From a checkpoint of a small transformer trained on Wikipedia: 17 layers, a variant of SOAP for these matrices.
Each number is 50 + 12 x the weight over the matrix's rms, rounded and kept within 0 to 99. Layers, rows and columns count from 0.

# gate: layer 11 MLP gate, 320x128, rms 0.14, rows 256-273, columns 0-127
# up: layer 11 MLP up, 320x128, rms 0.144, rows 256-273, columns 0-127
# down: layer 11 MLP down (transposed), 320x128, rms 0.124, rows 256-273, columns 0-127
gate256:49 38 34 44 56 58 41 54 62 50 58 43 44 29 44 42 52 69 56 51 42 56 65 71 49 40 36 53 50 70 52 77 40 33 49 49 66 40 29 63 58 44 70 48 69 47 51 48 49 60 48 47 44 50 65 58 61 50 50 47 55 41 51 58 54 51 45 58 53 57 68 62 55 54 60 48 37 46 39 35 53 57 47 46 61 48 41 58 60 53 56 52 48 47 48 62 34 67 39 40 55 41 45 38 44 34 36 54 51 36 33 62 28 52 47 37 36 48 55 60 34 62 55 41 52 42 71 75
up256:35 37 52 56 40 58 44 49 43 48 59 54 46 48 48 42 41 53 44 57 53 56 43 42 54 56 53 55 61 58 45 48 55 77 55 55 67 50 68 63 43 72 59 63 47 33 66 47 41 48 56 25 54 57 41 40 45 67 55 50 41 53 38 42 51 50 50 60 61 62 47 56 57 41 49 56 69 43 48 51 64 46 75 66 57 53 48 43 53 63 44 45 68 71 48 07 68 46 61 57 51 68 33 45 65 60 39 40 55 56 49 36 68 53 53 61 38 40 54 54 59 51 37 61 52 52 50 47
down256:46 39 41 53 54 43 71 43 53 46 61 42 39 27 54 41 63 51 44 51 63 44 52 41 46 56 44 53 47 51 46 61 43 26 51 60 49 31 31 58 48 60 66 44 49 50 51 50 55 74 31 51 71 53 38 43 52 50 46 30 71 47 42 49 68 56 41 34 50 45 51 79 34 45 58 50 48 62 51 28 65 48 60 51 50 38 56 44 44 81 55 28 57 49 39 42 36 47 59 54 43 54 43 65 35 32 33 61 51 51 44 57 43 56 52 31 36 47 36 53 53 39 38 60 52 34 39 45
gate257:46 57 51 45 46 46 51 55 56 35 38 57 55 33 41 47 53 65 20 42 52 60 58 61 56 34 46 64 60 60 49 67 54 30 70 45 43 41 65 58 61 43 44 64 49 62 53 58 39 39 51 52 49 60 29 47 42 52 42 37 68 33 47 44 51 70 59 41 65 33 30 66 35 49 51 46 43 62 43 13 37 53 49 53 73 59 50 49 57 54 43 51 60 29 41 47 59 56 48 50 69 36 58 51 40 64 50 40 67 55 47 63 59 52 54 54 37 45 23 66 53 57 52 56 64 44 50 49
up257:63 63 75 38 53 41 45 63 34 40 31 47 52 40 60 56 53 56 27 44 37 44 63 22 59 54 38 64 39 51 40 48 50 32 53 17 62 47 60 49 50 45 41 41 63 64 45 53 35 49 29 53 45 55 51 46 49 38 57 47 36 53 47 19 47 53 73 53 71 43 51 51 49 69 50 52 55 41 35 48 46 40 40 61 20 48 34 58 51 73 70 60 59 32 57 45 42 53 53 42 49 21 65 55 43 48 39 52 43 60 64 69 62 54 50 34 34 40 38 50 49 59 69 69 35 37 65 51
down257:40 53 61 66 65 55 57 66 59 61 45 49 49 31 29 62 49 38 55 42 49 77 56 51 59 35 45 58 22 46 57 75 33 40 66 76 44 34 39 85 49 50 50 47 54 34 38 60 59 34 42 41 67 45 56 51 44 46 36 52 51 50 59 42 69 45 61 42 45 41 54 54 51 44 80 69 50 42 41 45 21 48 67 68 55 39 47 43 51 29 59 59 61 61 58 27 40 66 54 42 50 65 53 21 42 78 49 42 50 34 44 56 52 47 32 35 39 36 44 53 55 41 45 24 50 53 41 48
gate258:40 33 49 38 31 64 54 55 54 48 36 44 56 33 57 51 61 48 53 41 42 40 61 37 53 52 66 58 50 51 36 67 39 38 65 61 34 41 85 45 39 54 61 38 24 53 58 45 56 47 49 36 62 64 44 48 72 56 62 53 37 52 52 48 56 44 37 59 55 46 67 43 47 45 59 35 51 43 49 65 47 50 48 43 50 60 53 44 52 36 30 59 54 64 46 33 53 58 60 59 86 63 48 52 45 43 34 40 54 35 45 40 55 70 44 80 60 60 51 62 58 31 58 16 38 41 41 63
up258:35 29 60 45 48 47 64 31 31 34 63 56 44 33 51 52 47 60 60 70 47 50 50 60 46 45 46 48 48 46 59 45 62 37 63 47 65 52 68 57 46 42 60 56 70 54 55 49 71 37 63 70 53 66 60 67 71 67 58 33 51 41 37 30 49 36 40 41 42 46 51 38 40 52 51 59 55 74 44 45 47 53 46 38 43 41 52 50 41 72 42 40 48 54 35 44 45 53 34 47 31 43 38 65 37 43 57 46 31 39 31 50 57 61 32 41 39 37 51 40 55 59 50 34 62 38 66 75
down258:64 62 48 54 36 51 72 43 45 76 53 40 60 40 48 61 57 50 55 33 52 51 56 63 68 49 55 62 33 42 56 46 59 46 53 73 57 71 71 38 41 44 46 43 48 52 44 47 42 50 57 38 34 31 37 51 69 46 60 37 29 58 56 43 76 50 42 64 64 55 51 47 53 63 56 56 61 54 46 68 42 34 45 52 60 70 55 45 52 27 40 47 52 58 38 24 52 50 68 67 62 70 58 52 50 38 47 44 47 38 56 55 44 33 62 60 47 64 58 58 39 51 45 38 23 49 42 52
gate259:46 11 54 61 46 46 66 55 53 38 42 56 41 47 54 49 49 29 31 49 51 51 54 68 48 59 59 45 51 63 40 61 28 49 32 44 49 66 63 48 58 23 30 49 46 17 45 65 52 33 41 37 62 76 53 44 61 68 53 65 30 27 59 29 61 61 25 68 43 41 54 75 50 50 50 62 58 34 70 49 23 52 50 30 59 43 42 53 40 68 43 72 45 41 40 35 53 50 71 79 62 63 65 38 48 51 52 49 65 39 67 70 72 51 48 58 36 43 36 49 59 40 51 41 37 34 41 41
up259:59 48 54 55 56 57 48 65 69 40 67 40 28 48 32 53 63 37 72 60 24 47 49 56 56 46 58 39 36 46 64 49 21 39 30 59 25 56 33 59 63 35 40 47 42 55 52 60 42 33 54 59 56 33 62 72 64 45 28 41 43 45 40 40 49 60 63 62 59 29 66 33 52 60 79 51 38 40 50 46 50 50 55 48 61 30 59 58 34 15 26 37 56 34 56 44 35 51 64 60 69 15 37 60 88 53 32 61 51 39 51 57 61 53 60 45 42 29 72 59 47 51 60 47 46 72 50 52
down259:60 49 46 61 43 32 64 50 58 74 58 68 46 53 57 51 36 52 49 81 57 57 54 58 37 56 47 62 29 42 31 69 63 57 28 45 47 57 67 35 49 33 64 47 61 45 67 57 69 53 64 52 53 60 37 85 35 50 48 56 76 32 62 50 34 60 77 48 25 42 53 61 32 68 45 53 36 36 50 85 43 53 51 47 46 42 49 51 22 77 52 28 64 50 39 52 35 36 45 81 49 42 69 52 61 51 44 58 65 56 57 45 48 54 36 50 46 63 47 39 21 54 64 57 61 63 34 41
gate260:65 53 99 50 31 37 23 67 40 50 35 45 58 48 28 51 43 35 52 60 73 62 38 41 28 36 32 54 65 41 60 39 62 39 46 49 28 47 54 37 71 54 31 64 48 52 39 58 52 68 68 47 39 57 54 50 49 44 58 48 38 50 51 46 47 43 67 52 39 54 54 50 67 49 55 48 40 43 49 65 42 66 46 49 40 42 49 72 34 42 34 41 45 60 38 49 41 46 54 62 58 49 68 53 30 50 43 52 47 30 66 33 32 43 47 57 59 77 61 61 28 54 55 31 49 39 59 62
up260:64 54 44 66 60 69 41 45 45 68 57 48 43 53 55 55 38 37 50 54 56 77 34 65 41 66 63 49 77 60 40 50 53 54 61 55 66 59 52 43 51 50 37 52 27 66 36 44 36 42 47 49 49 49 56 71 33 50 50 38 63 47 51 42 45 59 56 46 71 57 68 44 32 36 57 54 46 60 24 43 55 23 41 59 39 70 42 44 46 57 40 48 59 58 50 62 50 55 42 30 62 48 62 78 46 50 65 62 61 48 50 28 42 41 61 17 45 42 48 60 52 42 44 75 49 44 43 57
down260:52 46 39 32 61 35 52 56 49 59 53 56 54 32 38 49 52 53 47 39 45 45 64 40 31 38 54 54 32 51 60 30 51 50 38 33 69 33 53 76 43 50 49 56 83 46 46 42 40 50 43 46 32 49 51 41 48 31 54 33 39 62 28 56 59 54 39 43 59 49 35 41 62 59 49 41 45 48 56 51 65 40 69 61 44 31 72 36 46 49 60 67 36 42 34 56 29 50 44 44 48 31 44 32 49 51 51 46 50 47 50 45 40 58 42 32 34 28 28 45 57 73 57 45 52 66 57 50
gate261:31 45 59 48 58 63 26 55 51 45 57 34 70 45 46 68 41 37 52 55 56 42 48 33 52 36 31 45 53 32 53 59 64 64 73 49 45 62 65 58 61 42 34 26 51 59 51 38 32 65 42 27 55 66 62 56 66 23 65 48 53 35 51 51 63 40 29 44 39 32 47 47 54 40 66 56 54 66 66 45 55 53 13 48 55 34 55 43 53 42 45 63 64 44 58 33 46 47 44 36 37 53 53 49 51 48 50 45 52 77 48 32 58 33 56 37 37 58 26 47 56 60 42 33 41 64 59 60
up261:72 66 32 49 52 44 51 62 44 33 72 39 61 66 70 39 44 43 44 70 35 51 30 55 62 34 40 53 56 52 48 31 50 54 48 36 56 76 46 57 67 52 47 62 72 57 54 53 40 24 50 56 27 44 57 65 38 50 42 46 56 41 52 39 47 34 50 70 48 48 42 62 45 69 41 36 32 36 46 39 40 59 63 39 45 57 73 65 57 43 42 57 58 61 49 47 66 58 36 47 28 48 56 55 53 53 43 50 41 70 44 35 50 44 42 56 22 27 63 53 46 40 53 53 69 50 59 45
down261:33 76 59 38 61 45 59 31 51 50 65 62 51 40 66 58 52 61 52 58 40 30 48 44 38 48 44 51 68 47 41 59 65 54 47 47 51 44 36 55 55 46 64 27 52 63 26 45 57 64 40 51 65 58 44 32 54 63 52 66 63 53 34 33 57 29 43 57 51 50 60 50 73 41 53 69 68 54 48 54 52 52 48 38 50 35 40 58 51 34 45 51 50 58 62 62 48 50 58 55 51 69 57 63 43 17 79 59 72 42 55 58 64 44 60 58 77 58 56 67 62 47 36 39 19 71 57 47
gate262:46 62 49 50 68 49 62 41 56 59 35 49 75 54 50 59 62 39 64 38 60 55 35 31 55 47 48 40 47 45 72 39 53 60 40 38 63 62 61 46 50 43 64 57 38 43 38 46 25 54 39 58 43 50 64 37 66 51 56 45 25 53 76 52 49 41 62 27 54 49 58 49 41 61 75 56 44 51 51 51 59 42 27 51 39 30 44 64 57 31 52 39 39 72 69 42 49 56 46 41 65 58 45 57 55 44 20 60 42 46 34 39 44 69 30 57 34 35 52 74 33 61 71 44 71 35 61 62
up262:44 58 42 54 48 64 65 40 37 57 61 30 78 59 32 45 37 40 43 46 53 46 56 40 47 58 41 25 59 63 37 38 41 52 53 69 52 47 68 48 42 61 45 58 53 45 53 34 51 18 66 39 59 40 42 50 49 50 52 39 47 44 30 48 50 40 48 46 60 57 36 56 60 38 65 69 56 49 69 48 24 35 39 42 49 53 77 39 53 48 53 64 48 41 44 34 53 56 48 47 46 62 68 49 71 72 70 34 64 47 54 53 49 38 37 45 33 59 57 58 36 73 59 60 58 71 53 79
down262:41 29 57 42 42 51 50 63 41 45 32 74 61 62 62 53 65 70 39 56 59 56 69 53 35 37 43 59 59 50 48 49 62 54 38 49 33 53 51 31 71 61 38 55 43 40 53 44 38 36 64 53 60 71 53 35 46 59 38 56 54 74 47 44 78 65 63 29 42 51 41 67 35 68 25 46 40 39 59 59 62 26 26 35 69 44 47 56 42 43 44 38 39 32 41 62 22 48 53 34 62 42 59 31 43 54 56 42 52 54 58 47 62 47 63 39 53 70 74 54 71 66 42 41 56 58 64 17
gate263:69 73 47 46 45 52 33 50 35 64 64 46 33 52 62 58 39 48 27 62 45 48 47 44 29 26 65 49 62 48 56 71 41 59 44 68 54 65 62 51 42 29 59 64 44 65 40 54 28 62 35 53 26 48 88 31 34 76 38 49 33 47 38 41 60 49 50 50 43 54 44 63 33 41 43 64 38 59 70 56 43 52 29 39 65 59 38 41 50 63 43 50 47 48 28 53 34 62 60 73 65 28 38 47 69 61 31 40 59 51 51 33 44 51 50 59 39 49 34 49 29 59 42 64 58 39 70 38
up263:50 41 56 58 67 24 56 46 54 49 48 33 44 50 50 58 38 49 38 42 37 55 46 44 62 73 58 76 61 37 74 30 62 35 59 37 33 54 38 47 25 58 71 37 41 46 39 45 45 52 57 36 60 41 55 60 43 53 46 62 38 67 69 65 37 68 45 46 54 46 76 43 40 41 62 22 56 53 53 57 55 52 44 34 48 33 48 48 44 50 54 29 33 48 65 50 75 62 49 42 54 39 58 52 41 48 59 54 56 51 46 70 74 69 54 73 41 48 60 40 51 20 68 47 53 43 50 63
down263:48 67 61 41 74 43 64 59 36 46 29 48 50 56 57 56 65 05 55 49 63 41 36 42 41 52 42 67 48 58 62 52 50 37 54 60 49 40 59 47 65 46 57 62 33 39 52 44 62 51 45 41 58 43 52 58 43 47 58 52 51 49 40 34 49 44 22 75 78 54 57 46 52 52 62 52 62 76 66 40 57 54 58 41 63 47 49 53 42 59 50 53 58 62 61 43 41 48 35 25 36 40 57 69 46 45 42 70 43 45 55 63 51 49 34 43 52 63 66 52 84 32 82 47 24 23 47 34
gate264:42 38 56 39 43 38 57 49 49 50 55 57 54 58 49 46 42 45 52 51 66 52 36 32 41 62 51 58 44 44 64 49 43 50 52 42 42 50 75 46 49 47 64 48 66 58 49 47 81 46 51 52 32 61 57 35 61 54 59 41 55 59 64 43 63 29 31 54 51 48 76 46 49 23 70 38 40 50 28 57 41 41 43 58 43 55 70 45 46 67 47 47 50 64 30 54 62 36 65 46 39 33 32 39 41 43 47 33 46 46 48 38 71 41 44 53 57 25 39 59 46 56 41 59 51 44 33 48
up264:67 57 47 48 59 51 35 68 39 59 43 40 45 49 36 52 59 41 47 50 51 56 61 48 36 53 71 39 50 75 43 54 55 65 55 47 52 50 59 24 42 33 55 51 45 51 46 66 30 49 43 64 57 37 45 41 44 56 64 43 32 41 53 60 43 40 57 50 56 58 54 43 63 50 65 46 55 54 41 54 46 39 61 62 21 33 36 65 58 58 65 64 61 54 53 61 36 77 46 37 41 56 55 38 54 42 50 55 40 36 49 60 67 64 55 54 48 55 45 59 58 63 48 59 35 54 41 65
down264:41 47 56 39 52 40 60 43 59 47 66 77 57 33 53 60 45 53 53 47 46 47 42 54 60 51 52 36 50 49 66 43 46 59 54 50 66 59 32 59 62 46 47 50 50 36 60 30 52 53 57 47 45 51 69 54 55 73 43 76 74 64 40 56 24 61 55 37 51 43 40 58 40 41 50 61 47 49 41 23 52 49 49 34 46 44 63 31 56 65 45 44 39 45 28 30 64 40 46 35 42 52 42 56 59 72 48 29 47 54 51 46 56 63 63 39 30 33 42 53 51 34 55 59 64 52 54 56
gate265:55 56 49 57 50 61 47 46 36 64 47 71 47 62 58 51 51 34 58 28 50 61 53 26 36 58 59 64 52 61 44 54 55 35 43 52 55 42 69 44 39 41 46 54 38 54 50 70 65 53 41 59 51 61 60 39 49 45 53 47 51 22 33 43 34 37 32 30 34 49 60 46 72 34 59 61 55 63 63 62 59 56 46 59 48 43 67 42 54 58 54 43 60 59 55 53 49 45 70 44 62 56 34 75 58 45 59 30 47 41 40 51 38 42 44 37 43 86 53 39 54 64 46 48 50 35 39 43
up265:55 68 73 48 88 44 69 50 82 49 42 32 57 48 40 56 40 58 61 55 56 48 62 46 37 34 35 48 62 57 57 21 51 41 36 40 58 50 46 60 46 48 82 41 48 54 32 60 56 36 54 59 45 29 55 54 66 59 56 38 58 64 42 56 49 60 62 49 64 41 63 41 58 40 39 38 49 60 42 51 40 67 39 24 57 36 63 43 58 46 49 44 58 42 53 23 43 57 66 56 81 48 54 46 50 33 45 44 33 42 26 61 52 45 55 61 44 57 49 66 46 52 47 58 37 52 40 53
down265:58 37 51 41 69 38 63 57 63 51 45 36 47 55 38 41 62 30 40 69 44 45 56 67 65 68 53 57 35 53 54 55 37 56 49 35 48 27 50 64 50 46 41 52 23 47 59 55 57 51 56 66 31 50 20 60 50 39 41 31 54 55 45 58 36 41 58 61 50 26 33 61 39 53 42 39 47 71 53 76 39 70 58 49 28 40 53 41 64 25 41 30 54 46 49 51 84 52 47 38 30 48 44 45 47 55 43 67 48 44 62 50 35 47 47 46 46 47 51 56 28 36 62 58 66 63 34 52
gate266:65 50 46 59 59 30 27 57 53 69 36 72 57 28 74 47 44 42 43 48 57 51 49 59 40 48 63 70 35 45 67 42 46 57 75 51 27 54 36 46 49 47 36 44 45 54 53 54 53 55 30 69 53 42 36 68 59 51 43 45 45 42 50 28 32 49 45 57 58 36 60 50 72 54 62 63 45 53 56 58 47 59 35 31 52 57 46 43 69 46 50 50 55 46 47 43 44 62 39 46 58 57 64 54 67 73 36 63 48 48 51 33 57 52 49 64 40 52 62 71 46 43 28 51 48 51 48 44
up266:58 50 47 34 64 52 62 31 37 64 44 46 33 71 47 58 38 42 55 70 49 53 80 53 53 46 48 53 55 48 41 57 23 52 49 37 41 44 48 37 51 51 50 48 38 56 44 54 36 50 56 53 45 57 35 40 86 52 69 58 64 58 48 63 44 48 50 49 53 33 52 58 45 54 49 50 64 74 47 45 55 57 50 55 53 59 54 28 52 38 55 51 65 20 56 62 49 54 51 62 66 34 41 57 47 43 39 51 71 63 37 18 50 49 43 45 57 63 52 59 45 52 47 57 39 45 45 45
down266:33 53 56 53 35 51 39 47 61 44 44 47 59 56 50 61 52 73 34 39 44 49 35 41 65 50 63 58 43 47 67 51 76 61 43 45 46 56 54 46 59 52 48 44 41 46 52 59 66 57 40 65 24 41 63 47 54 36 31 36 41 45 46 44 43 58 48 53 49 66 45 57 51 40 55 46 55 46 45 60 36 54 60 38 69 37 52 47 53 58 61 43 61 64 73 38 38 50 34 62 55 62 36 38 36 70 31 32 44 51 76 75 47 54 49 52 29 48 54 38 51 59 63 44 60 47 38 36
gate267:53 63 39 39 49 33 42 18 73 39 48 26 48 45 43 38 65 47 23 62 61 38 42 45 82 37 39 64 59 54 56 68 53 30 40 58 41 56 64 38 49 80 38 69 49 67 49 42 59 56 52 37 28 63 76 49 34 42 62 25 57 49 62 70 48 44 45 52 45 58 58 56 51 54 33 42 65 62 47 42 50 33 43 58 75 35 47 46 41 54 23 32 61 55 59 29 47 50 46 38 45 32 25 35 54 38 41 44 42 45 63 48 51 48 57 76 53 72 43 60 40 31 65 30 52 38 55 59
up267:64 55 55 57 40 64 46 52 41 52 61 30 34 62 52 63 53 50 59 51 47 52 31 25 53 47 32 59 49 43 41 37 40 51 58 59 69 57 50 48 51 35 40 47 52 57 42 38 30 63 72 80 77 52 34 43 68 54 34 48 40 39 55 61 56 67 64 36 41 74 51 47 57 49 39 41 22 31 45 38 46 58 38 50 47 57 39 60 26 58 40 71 45 49 37 38 49 36 45 45 30 44 62 44 67 40 48 62 63 49 52 50 51 26 47 33 46 50 56 51 53 57 33 47 41 56 57 38
down267:56 47 49 46 35 37 60 40 54 39 67 47 64 57 35 65 51 39 44 65 52 52 57 50 44 38 49 58 76 65 61 50 62 54 59 43 52 52 35 74 51 51 66 46 35 59 69 46 60 44 51 43 46 54 57 61 66 51 60 48 62 56 39 57 28 57 45 58 38 57 47 57 49 68 52 21 49 43 67 35 42 57 38 49 55 75 69 37 42 55 60 20 60 61 48 46 48 40 67 39 59 37 61 67 35 12 55 46 50 38 48 59 52 48 57 46 51 51 63 52 41 19 55 51 49 55 47 48
gate268:59 43 38 39 62 45 56 49 38 51 57 44 63 34 67 64 64 53 49 44 58 54 50 40 46 41 49 41 52 66 41 55 60 56 41 46 40 52 61 35 59 49 40 44 58 56 39 44 41 54 49 66 48 68 32 39 58 49 55 34 56 41 56 37 64 54 54 43 66 32 39 60 46 60 52 42 42 31 54 38 33 35 55 62 46 58 71 52 58 41 39 68 58 34 51 46 49 35 61 50 27 32 54 58 52 53 54 54 56 46 50 51 55 55 36 57 53 59 50 55 48 33 28 30 35 52 44 42
up268:47 55 68 42 41 35 49 32 56 39 28 40 64 68 50 35 52 31 46 45 42 51 75 43 54 46 72 63 65 44 72 47 56 70 42 41 72 74 65 38 41 44 46 64 34 55 53 28 48 39 53 53 48 70 76 49 36 52 32 58 57 51 52 59 45 49 40 36 60 43 54 77 51 59 48 48 59 61 55 48 71 44 47 36 83 55 42 37 58 44 53 35 44 60 61 56 32 34 42 63 40 55 44 42 64 43 58 50 60 43 47 58 66 75 75 53 46 52 40 50 62 45 47 49 53 52 74 48
down268:67 49 35 63 51 47 51 41 46 50 57 47 40 50 43 48 64 74 55 41 52 47 27 50 51 56 62 48 47 68 45 57 41 36 52 56 38 33 30 39 67 44 53 40 61 40 45 47 44 68 42 55 54 54 38 43 73 49 41 43 34 43 49 28 60 57 46 36 56 55 38 41 42 50 65 63 43 50 45 43 26 55 66 52 38 53 51 64 38 54 41 81 47 36 47 38 36 64 42 37 55 37 45 51 48 53 23 63 37 30 42 38 46 41 24 64 51 33 79 33 36 63 54 59 55 58 45 45
gate269:29 26 44 59 41 70 41 56 52 58 35 43 52 76 53 59 48 49 20 38 37 49 72 44 57 40 47 21 34 76 52 63 42 49 54 53 41 34 45 58 42 33 44 33 64 42 54 73 45 51 53 80 70 72 51 52 44 44 58 70 56 46 30 32 44 46 61 56 46 53 57 67 59 56 53 46 50 58 38 64 57 45 55 52 43 47 53 34 13 33 26 59 49 52 66 50 43 27 39 49 52 23 64 65 45 53 61 53 42 43 46 48 54 30 54 38 31 63 47 53 44 67 55 55 51 65 41 72
up269:43 49 42 36 52 41 47 46 58 43 51 52 54 55 69 51 63 56 35 39 32 63 48 58 57 37 41 40 43 45 49 43 63 70 61 65 52 33 32 59 36 32 31 55 49 58 55 60 38 52 61 44 50 50 26 44 48 50 63 57 39 41 70 45 61 47 51 41 59 57 57 58 62 58 43 31 44 30 86 34 47 49 49 42 41 43 60 46 39 51 67 47 54 32 49 51 66 54 70 33 44 26 65 36 56 18 70 65 50 45 58 50 57 43 46 49 36 75 50 46 49 23 47 59 55 57 55 24
down269:47 45 61 50 49 52 64 67 62 45 39 46 58 43 63 55 29 35 65 60 39 50 45 53 52 33 39 45 29 45 61 54 52 55 41 50 54 47 39 60 59 55 45 62 39 58 66 67 29 53 54 75 62 50 38 31 47 52 35 56 64 48 49 48 40 60 67 44 67 46 65 43 33 53 47 62 63 50 36 41 36 58 51 60 56 53 45 40 45 59 55 52 65 29 66 61 28 20 64 66 58 57 55 43 44 39 44 53 47 52 62 60 61 36 61 55 35 47 23 23 54 23 77 40 23 59 65 51
gate270:66 46 43 33 63 50 55 60 51 62 43 44 44 60 43 48 44 56 52 51 51 61 41 27 32 49 45 36 39 61 58 59 51 44 20 40 61 49 42 36 29 41 56 54 56 59 27 43 38 51 46 46 45 59 57 51 69 46 76 62 48 38 45 40 62 43 54 59 72 50 35 72 48 65 41 34 62 49 67 42 60 53 53 72 55 51 44 74 45 43 29 41 54 48 60 65 60 52 68 73 56 32 67 54 32 61 55 46 63 40 54 23 33 54 44 36 50 48 31 50 52 44 56 64 39 49 49 47
up270:30 59 48 71 65 52 38 70 66 24 41 31 68 51 47 72 35 41 57 76 55 60 53 42 62 45 76 52 65 48 48 61 58 47 53 39 70 42 39 32 62 64 56 36 35 56 42 33 41 32 43 41 48 65 41 74 46 52 57 70 50 29 37 46 54 54 52 60 50 52 36 65 57 46 39 43 44 40 55 47 37 43 60 59 37 60 41 42 49 45 35 39 42 73 51 45 52 49 41 49 42 51 52 54 55 27 53 49 62 84 53 78 43 46 29 52 35 35 63 51 50 67 40 40 54 40 69 49
down270:77 56 48 35 48 52 74 48 51 49 35 65 35 56 51 49 47 47 45 30 71 50 73 58 33 41 41 50 28 28 46 54 49 58 49 43 56 64 59 45 14 43 38 48 57 46 56 59 35 54 49 48 55 41 59 55 65 42 49 45 51 45 68 59 36 35 38 60 66 32 48 37 42 42 31 40 57 49 55 33 65 60 69 65 52 34 46 39 70 60 61 37 64 41 56 57 48 50 51 62 64 37 56 52 31 52 40 58 49 38 46 24 51 59 47 54 48 59 34 49 35 43 33 44 53 38 52 63
gate271:48 34 57 51 23 44 54 55 70 43 59 42 45 61 46 52 57 45 43 56 63 49 73 40 45 39 45 42 56 44 52 55 63 57 47 52 42 61 56 50 57 46 44 44 46 52 52 77 29 51 29 34 40 73 55 56 47 26 57 55 51 50 56 37 41 39 54 50 47 51 63 47 45 30 58 48 48 48 55 35 32 56 32 61 55 51 40 78 51 56 27 37 52 55 30 59 56 45 14 46 62 56 41 60 52 54 34 46 46 53 57 68 35 48 34 20 37 68 33 44 46 52 46 38 62 58 54 56
up271:44 63 70 36 66 41 64 60 41 60 55 48 47 43 66 46 43 34 39 48 35 69 53 35 59 65 54 36 44 45 54 55 54 35 39 69 22 29 47 64 53 55 42 39 31 41 53 51 69 38 59 33 66 54 51 40 52 58 66 48 38 66 60 59 55 20 54 45 58 57 34 58 54 67 38 67 52 65 65 47 54 47 55 41 52 53 37 44 42 47 55 15 56 46 43 58 47 26 63 66 65 49 58 36 57 39 48 40 42 31 47 61 35 53 57 65 41 37 43 47 64 57 50 38 52 54 60 49
down271:54 61 37 50 57 44 29 49 34 65 26 36 41 23 53 43 33 50 61 46 50 48 30 57 55 73 56 48 60 42 51 55 39 65 41 43 59 66 61 60 66 61 56 42 27 59 44 60 51 63 39 60 64 66 54 36 59 56 48 56 53 62 58 55 16 40 60 42 26 56 52 41 51 44 45 41 41 44 71 25 31 54 47 34 24 49 62 44 30 57 61 53 40 44 43 36 56 47 47 54 72 47 53 56 57 46 41 60 51 33 52 40 29 26 52 47 38 38 51 47 49 49 50 44 60 54 47 49
gate272:60 42 51 53 58 57 62 57 37 66 61 50 44 59 41 49 57 55 46 47 37 57 51 44 42 53 35 49 46 78 31 44 50 35 53 34 38 54 64 56 48 42 60 70 52 60 36 60 50 47 21 84 40 53 74 57 35 48 51 23 58 53 59 42 40 23 29 27 32 64 48 40 43 38 32 53 46 52 80 42 55 53 62 50 63 61 45 43 46 41 45 64 49 48 42 56 65 71 47 44 28 54 71 20 45 46 36 50 46 45 42 75 35 28 36 57 49 40 34 62 49 32 51 62 50 52 48 52
up272:56 59 50 60 52 42 56 72 36 73 55 62 53 51 37 45 68 59 33 34 64 34 60 44 41 67 67 43 61 65 80 62 54 41 45 31 39 34 41 60 62 43 48 65 62 48 42 49 48 39 38 62 44 58 42 29 50 27 73 51 59 28 54 55 36 39 47 62 48 29 59 25 57 49 41 50 43 33 55 56 72 57 24 46 45 45 49 69 55 60 59 26 65 65 55 34 72 61 41 68 59 46 64 39 55 59 42 56 49 55 57 38 28 52 48 26 36 39 42 49 59 74 52 37 47 55 59 39
down272:26 57 45 59 56 36 36 43 44 76 52 53 58 44 36 49 62 34 56 49 51 42 30 36 45 65 51 56 56 67 75 63 48 39 38 57 70 42 33 64 67 60 50 36 69 55 55 55 66 53 76 31 48 46 59 44 44 41 57 64 39 52 50 52 25 68 31 79 45 46 48 34 70 60 43 48 48 41 55 39 46 58 49 45 48 54 70 57 47 40 46 36 60 52 66 48 28 57 19 44 61 67 49 41 56 29 82 25 43 53 65 45 34 55 48 47 65 45 51 56 54 60 41 66 71 54 45 40
gate273:32 48 44 20 54 51 37 53 58 41 23 44 54 55 50 36 44 39 61 53 57 66 73 53 59 40 64 43 46 54 51 32 63 45 69 51 38 59 45 56 50 60 36 48 55 31 26 29 55 77 51 44 49 61 33 39 39 32 56 57 45 29 60 41 65 45 48 43 54 48 52 44 71 42 56 41 51 52 51 55 68 50 59 58 71 40 69 49 58 44 32 40 57 50 67 47 54 57 38 28 48 40 47 41 59 69 34 65 55 48 52 40 43 52 39 45 44 60 45 44 71 45 68 52 49 46 69 64
up273:38 52 52 49 55 40 50 59 43 56 60 26 47 48 85 41 73 33 60 63 46 51 46 54 26 47 56 63 53 53 48 54 52 61 52 39 38 59 53 50 57 65 44 34 48 32 32 46 44 58 53 55 55 47 59 25 54 50 40 51 41 48 44 29 50 27 54 35 53 20 58 51 71 67 55 40 45 63 46 39 81 52 41 59 49 37 58 56 51 32 62 48 47 45 27 56 50 69 48 37 64 42 37 46 60 38 40 58 39 60 46 46 33 36 48 48 57 62 35 64 41 37 58 57 27 58 38 70
down273:66 42 34 54 35 31 43 58 50 40 38 45 58 65 28 27 52 59 36 57 49 68 58 42 42 61 44 42 40 64 63 38 16 38 34 38 50 61 43 57 65 73 57 54 50 69 45 71 72 36 48 53 53 48 32 54 41 49 51 56 29 66 43 35 43 51 45 50 47 36 42 51 27 46 26 39 45 34 46 46 29 51 53 27 70 45 50 45 61 70 62 63 50 53 54 53 46 55 36 54 46 40 40 36 42 44 54 49 36 29 44 49 61 51 67 56 54 40 49 50 53 58 62 43 40 60 59 61